Weights of a small GPT-style language model, trained from scratch on English Wikipedia.
Training: a variant of Adam for these matrices, 215M tokens, 7197 steps.
Each number is 128 + 24 x the weight over its row's rms, rounded and kept within 0 to 255. Layers, rows and columns count from 0. The size above them is the row's rms in percent of the matrix's.

# layer 3 MLP up, 896x224, rms 0.11, rows 464-491, columns 168-223
size [ 96 107 107  86 110 101 102  99 115 122  16  96 116 111  91 107  99  87  93  87 113  86  98 106 127  90 100 108]
[[121 150 129 180 140  91 109 141  97 141 112 123 144 158 125 135 127 146 114 112 147 176 117 117 103 110 155 112 109 142 135  72 123 121 100  93  99 144 118 149 127 164  92 150 117 133 127 153 126 127  99 123  93  86 107 101]
 [ 87 151 107 102 113 130 122 165 140 113 126 132  71 143  86 137 109 137 110 127 108 175 178 111 143  93 156 152 106 102 116 100 148 106 138 125 116  87 128 158 108 121 113 155 118 106 140 103 188 158 123  83 146  75  69  93]
 [132 143  97  99 116 126 134 112 106 159  98 129 120 129 137 122 114 105 124 122 118 122 127  96  91 109 124 133 207 102 117 125 122 139 151 117 169 123 142 139  99 117 113 117 112 155 103 138 173 157 155 110 129 123  79 112]
 [121 125 125  95 124 104 161 110 125 131 161  94 134 147 161 153 114 125 120 170 152 104 109 155 140 174 102 116 119 134 159 124 215 155 142 119 127 115 133 123 105 125 135  96 169 139 126 113 161  96 134 130 157 120 110 158]
 [145 159 102 101 123 111 134 156 164  85 114  89 100 126 145  69 129 116  84 125 193 165 146  98  73 176 102 119 156 123 146 144 162 153 107 110 146 159 162 180 105 102 117 114 146 126 141 140 135 149 140 109 139  72 136 114]
 [136 144 111 129 137 163 110  82 141 107 120 130 134 127  98 132 151 129 146  88 161 129  78 177 100 107 111  87 116  92 154 106 115 162 147 158 121 159 148 147 103 107 139 106 112 121  94 143 154  92 125 134 125 126  91  93]
 [ 73 151 115 151 160 157 158 137 113  96 137 135  88 136  99 107 136 124 169 106 115 144 100 138 149 134 100 140  96 146 147 121 131 129 104 144 128 122 153 117 133  97  72 131 103 120 106  67 163 163 132 137 117 119 125 134]
 [140 146 157 106 153 106 112 112 116 123  88 142 110 136  92 115 165  93 121 143 106 175 120 177  92 129 145  90 146 123 148 112 124 118 117 147 157 144 110 147 127 151 140 137  92 154 155 189 134 123 150 126 113 113  99 107]
 [113 127 123 100 156  64 136 109 154 175 133 157 120 128 127 125 145 123 120 161 126 210 109 138 119  89 120 132 120 124  99  82  91 124 158  91 104 167 120 132 105 143 130 104 124 149 114 140 165 115 119 123 110 121 115 158]
 [126 116  98 109 110 134 151 134 144 149  74 141 135 163 108 151  90 146 104 105 128 142 128 119 142  96 130 112 120  90 142 137 117 152 120 120 148 114 115 116 132 145 152 150 101 103 135 115 162 165 131 131 123  85 111 154]
 [158 140 145 143 137  94 121 145 170 113 112 133 101  75 116 110 124 130  90 158 158 170 131 103 129 112  90 115 131 113 166  98 142 115 122  97 152 155 133 125  91 122 124 125 170 104 116 133 156  97 157 110 129 129 109 164]
 [159 114 158 120 125 167 146 172 124 147 124 129 118 139 127 113  95  92 140 160 180 167 127 121 156 102 125 150 138 108 109 124 124  67  80 139 157 119 101 103 129 154 156  88 165  90 133  90 118 113 139 112 153 112 123 153]
 [146  92 109 102 143 120 155 121 116 148 154 142 114 104  89 153 141 115 158 168 122 165 155  88 144  99 100 102 143 118 193  97 193 139 121 121 177 120 124 103 145 124 133 159 129 128 137 162 153 129 108 134 128 147  90 119]
 [122 185 201 125 124 117 113 141 124 138 119 127  96 106 134  96 152  95 159 164 129 128 138 163 153 158  95 154 137 132 117 121 124 125 124 100 101 110  91 117 110 125 158 116 132 137 119  97 144  78 142 104 136 107 112 133]
 [117 177 117 146 112 121 122 138 174 131 116 142 118 122 118 100 124  81 146 156 144 142 145 149 105 124  83 140 160 134 101 142 135 152  80 126 114 151 136 140  68 142 114 156 135 145 145 135 122 120 131 121 137 115 132  90]
 [132 110 120 136 117 151 170 125 153 144 121  89 109 147  82 154 111 122 139 126 158 110 106 138 118 112  84 123 114 122 118 150 119 152 164 134 104 109 128 101  69 140 147 144 173  96 167 121 143  77  85 110 112 125  89 112]
 [121 132 138 130 110  74 129 117 149 147 112 125 130 144 146 134 127 123 108 117 162  99  99 161 123 169 145 155 181 140 185 142 140  90 127 113  98 117 144 118 100 139 138 137 172 120 166 121 119 125 131 132 133 146 108 160]
 [113  90 127 157 130 128 187 122 130 155 132 131 141  86 155  95 154 119 144 121  99 111  89 144 118 138 124 107 144 127 155 138 112 137 114  57 112 135 128 158 119 148 153 149  97  97 109 148 119  76 105  67 164 140 134 145]
 [ 96 167 137 156 116 126 119 117 135 112 146 111 144  80 105 111 122 195 117  87 113 111 148 116 136 116 115  80 127 116 130 139 100 137  87 111 119 122 126 134 112 137 137 123 219 140 170 122 128 142 121 112 141 127 123 121]
 [113 116 156 147 155  97 134 117 143 185 124 117 120 121 126 145 105 105 103 148  82 146 118 119 132 181 171 138 154 122 173 143 126 111 153 115 110  66 112 160 100 126 127 129 123 125 152 179 142 119 127 127 134 154 135 113]
 [134  96 123 127 170 147  90 155 119 168 117 162  96 107 139 111 142  88 135 146 131 148 145 114 122 144 149 125 133 111 145 132 119 121  93  89 101 140 129 130 105  88 122 169 134 157  96 135 158 135 126 126 138 116  75 146]
 [113 129 147 159 145 145 115 134 113 134 119 110 157 181 163 138 100 127 127 141  88  88 156 108 122 136  83 125 139 138  97  78 146 136 137 104 111 129 128 179 126 163 186 114 150  94 134 169 146 115 132 101 125 154 114 131]
 [118 110 133 104 135 142 143 124 125 150 116 133 142 108 124 138  82 111 150 108 126  99 112 128 152 137  68 135 139 122 117 156 135 102 156 117 116 168 127  93 111 127 141 108 187 153 125  94 106  89 120 150  95 131  97 133]
 [113 125 128  93 153 133 114 152 157 142 150 145  88 151 155 115 142 135 141 155 109 120 125 112 127 124 124 125 125 127 141 144 119 143 172 117 124 121 179 145 133 187 175 137 154 140 124 127 128 134 136 142 142 168 119 117]
 [145 142 180 100 123  63 139 165 150 102 101 126 111 111  98 135 134  94  87 183 127 162 134 122  79 140 132 167 135  83 142 113 139 145 101 135 126 117 131 119 101 140 148 139  92 134  89 161 131 130 143  99  95 129 135 106]
 [ 93 115 140 120 142 110 141 142 121 136 136 147  97 147 130 113 159 117 111 139  80 130 102 167 160 168 155 144 142 141 107 123 119  88  95 111 137  86 168 151 133 128 155 150 119 123 111 142 132 158 151 133 110 140 124 135]
 [109 111 147  97 122 167 138 115 122 157 126 130 180  84 156 126 161 121 116 192 108 122 131 109 142 134 113 115 174 145 124 110 147 118 152 136  95 124 113 152 124 135  94 104 125  86 145 171 177 133  83 111 124 148 107 147]
 [114 156 131 172 136  99 102 116 139 124 123 134 170 111 113  78 147 159 162 182 107 180 153 145  63 100 110  76 153  97 137 132 149  94  75 109 107 103 107 165 128  73 133 151 137 112 127  97 129 130 113 119 116  79 117 161]]
# layer 3 MLP down (transposed), 896x224, rms 0.101, rows 464-491, columns 168-223
size [102 111 113  87 103 102 105 100 111 118  13 100 113 107  95 109 100  85  84  93 108  88  99  96 117  93 103 108]
[[148 149  94 136 112 129 151 143 100 134 124 177 131 133 157 172 174 155 142  96 181  93 119  80  86 119 166 132 105  98 112 154 154 148 150 145 160 130 101  74 118 138 134 105 103  97 121 180 156 123 129 153 120 128 157 133]
 [121 102 131  95 128 147 181 112 118 130 140 155 148 150 145 136 119 186 127 148 115 126 108 126 135 147 131 107 106 127  59 104 150 144 122 153 105 127 163 155 138 140 139 112 116 131 102 107 116 131  70 130 147 130 161 141]
 [120 178 161 137 105 141 125 175 113 101 124 183  92 136 109  91  90 133  99 100 114 135  91 103 118 129 117 104 104 149 109 138 131 134 131 149  92 148  74 115  91 158  98 103  70  98 131 115 111 132 120 143 117 108 153 113]
 [108 105 106 123 141 127 109 131 139 128 148 133 104 109 153 129 130 116 167 149  89 105 109 130  83 135 105 140 160 138 115 142 174 160 165 103 124 139  92 137 184 107  98 143 164 136 132 135 127 119 123 143 110 193 167 136]
 [140 140 139 105 114 116 127 130 123 189  96 134 163 144 131 178 111  99 109 169 122 134 110 147 150 117 137 159 113 117 114 158 111 116 141 116 127 130 173 103 149 132 131 134 109 108 123 104 109 174 103 115 196 112  92 104]
 [156 102 123 144 146 138 121 140 131 155 122 121 109 100  94 108 162  97 109 135 118 100 138  83 112 105 106  83 135 112 128 158 170  85 135 129 122 115 125 194 109 115 122 128 151  96 118 132  91  89 157 134 170 106 152 123]
 [174 121 143 145 126 137 145 126  98  83  97 145 120 139 125 145 112  97 142 144 114 132 115 122 142 148 121 116 136 136 142 153 144 102  97 121 150  76 162 106 131 118 159 140 155 136 154 132  97 100  93 140 169 132 182 126]
 [144 146 141 133 104 147  69 130 140 112 141 121 106 116 148 113  97 100 155  99 143 128 106 132 156 112 151 132 114 163 100 154 147 102 141 141 127  98 148  99 128 141 130 147 200 116 133 137 142 105 136  81 138  91 163 127]
 [170 142 148 125 126 168  92 131 150  99 117 102 153 121 140 137 126  98 123 153 119  94 152 176 181 115 137 137  98 162 132 149 102 141 127 136 105 119 121 125 128 123 163 140  93 144 130 140 109 131  88  94 141  90 142 133]
 [108  96 140 145 155 152 126 111 173 125 130 131 184 126  90 136 109 140 118 121 107 162 145 108 101 109 111 160 150 159 114 102 151 164 164 151 129 134 111 140 120 140 188 146 101 155 133  98 148 140 115 140 113 150 146  92]
 [134  94 132 180 168 146 111 147 129 146 137  96 165 140 137 147 108 170 125 102 100 147 145 159 113 152 154  84 130 139 118 120 129 139 118 134 131 172 110 121 130 177 137 129 162 112 148 102 127 129  97 151 167 107 121 105]
 [131 139 149 145 150 127 140 114 101 145 118 129 151 113 156 118 144 128 133  93 102 117 156 155 103 147 126 135 136 166 157 109 116 123 141 125 123 106 129 129 141 129 148 143 105 153 124 122 138 117 152 137 124 117 134 131]
 [126 143 133 131 167 158 121  82 140  98 133 104  80 155 137 133 158 108 108 132 144 101 122 170 107 154 130 104 124 150 136 126 103 177 114  58 119 141  82 144 110 103 131 112  94 159 111 141 134 121 158 113 124  50 126 107]
 [ 93 118 123 119 104 150 101 138  84 154 152 142 134 131 161 132 110 112 159 140 135 136 142 163 162 138 146 138 138 104 105 127 108 121  94 126 110 134 139 147 118 127 117 123 127 120 134 139  52 120 119  85 130  54 131 116]
 [114 110  97 127 144  94 148 131 139 113 117 104  79 105 132 158 116 151 131 122 105 116 145 139 138 131 189 103 137 175 168 116 125 128 151 173 120 141  96 146 105 110 149 118 143 144  96  84 161 126 135 110 123 132  78 118]
 [130 128 133 117 135 156 134 136 120 132 154 178 125  96 127 116 106 143 175 136  53 151 141 134  98 155 120 109 118 125 113 138 147 105 137 111 142 137 141 162  90 149 128  80 118  93 125 156 157 158 114 144 113 120 154 138]
 [121  96 142 171 115 123 129 146 132  88 119 152 171 128 139 189 147 119 196 101 114 126 139 149 142 140  90 138 132 116 139 121 133 100 118  91 143 138 130 145 105 124 121 131 106 131 121 109 154 128 127 109 157 141 127 164]
 [164 121 116 127 172 114 136 142 119 107 116 121 148 157 150 122 102 146 128  70 149 129 121 122 131 148 139  79 120 156 107 124 116 124 128 167 170 110 109 129 125  90 103 134 182 125 133 132  46 105 188 126  95 107 117 101]
 [129 127 116 115  95 137 155 132 126 141 114 149  92 161  94 125 120  97 164 187 157 135 102 156 152 119 139 166 139 129 133 142 139 119 129 146 146 133 132 112 124 133 163 104  63 109 116 141 135 139 155 152 140 129 123 140]
 [134 123 138 113 113 163 118 129 150 119 107 138 123 159 147 119  90 116 110 138 125 123 155 188 125 184 145 130 106 131 113 126  89 154 142 118 101 126 146 146 121 127  99 152 139  90 152 109 122 111 137 119 132  78 133 145]
 [ 94  67 138 141 132 136 108 140 167 158 133 164  99 129 140  94 110 148 105 128  66 151 146 122  89 147 116 106 120 133 155 163 122 118 129 175 124 139 151 154  79 122 126 134 115  78 152 154 133 104 145 144 108 106 118 152]
 [144 132 138 127 135 128 100 146 135 139 135 153  95 124 136 110 140 154 127 124 162 128 113 112 123 115 131 170 149 149 162 118 139 149 131 102 175 127 116  82 122 104 157  73 135 131 118 119 127 166 150 182 132 112 111 117]
 [136 123 166 149 148 162 106 123  88 109 158 124 112 135  95 123 119 128 136 111 108 100 128 150 146 151 119 107 198 131 123  68 125 147 105 121 150  98 118 148 144 149 127 163 137 162 139 113 139 155 158 145 161 135 143 120]
 [118 148  69 109 107 114 100 100 142  98 147 103 143 114 133 139 147 164 138 143 108 143 155 123 173  78 120 119  92  85 133 127 146 121 150 116 135 152 121 143 144  84 140 117 139 113  81 147 124 119  78 140  96  93 104 174]
 [140  94 139 133 122 138 108 150 139 141 121 147 114 124 125 120 150 122 104 127 104 139 139 133 108 156 120 137 149 138 136 102 142 102 129  98 141 119 116 139 117 110 115 125 120 131  90 126 140 141 135  76 111 120 173 113]
 [ 89 147 136 107 178  99  83  92 142 114 117  99 120 135 117 132 119 134 127 119  99 102 113 122 124 126 103 110  93 123 192  96 153  61 113 145 127 129 108 128 132 147 155 141 124 105 120 144 122 126 129 135 127 138 122 134]
 [114  91  99 136 162 147 126 146 105 119 132 135 129 131 106 127 173 117 112  95 141 115 109 146 125 124 120 148 124 153 143 150 120 135 111 130  93 104 155 127 173 161 121 137 113 137 133  96 149  96 128 139 124 172 132 143]
 [ 87 137 106 132  69 144 123 124 145 140 125 143 107 123 122  96 108 125 135 157 153 148 133 155  85 141 145 110 108 109 118 125 152 139 148 158 119 192  75 130 132  84  95 144 160 103 149 140 134 141 105 147 148 136 124 154]]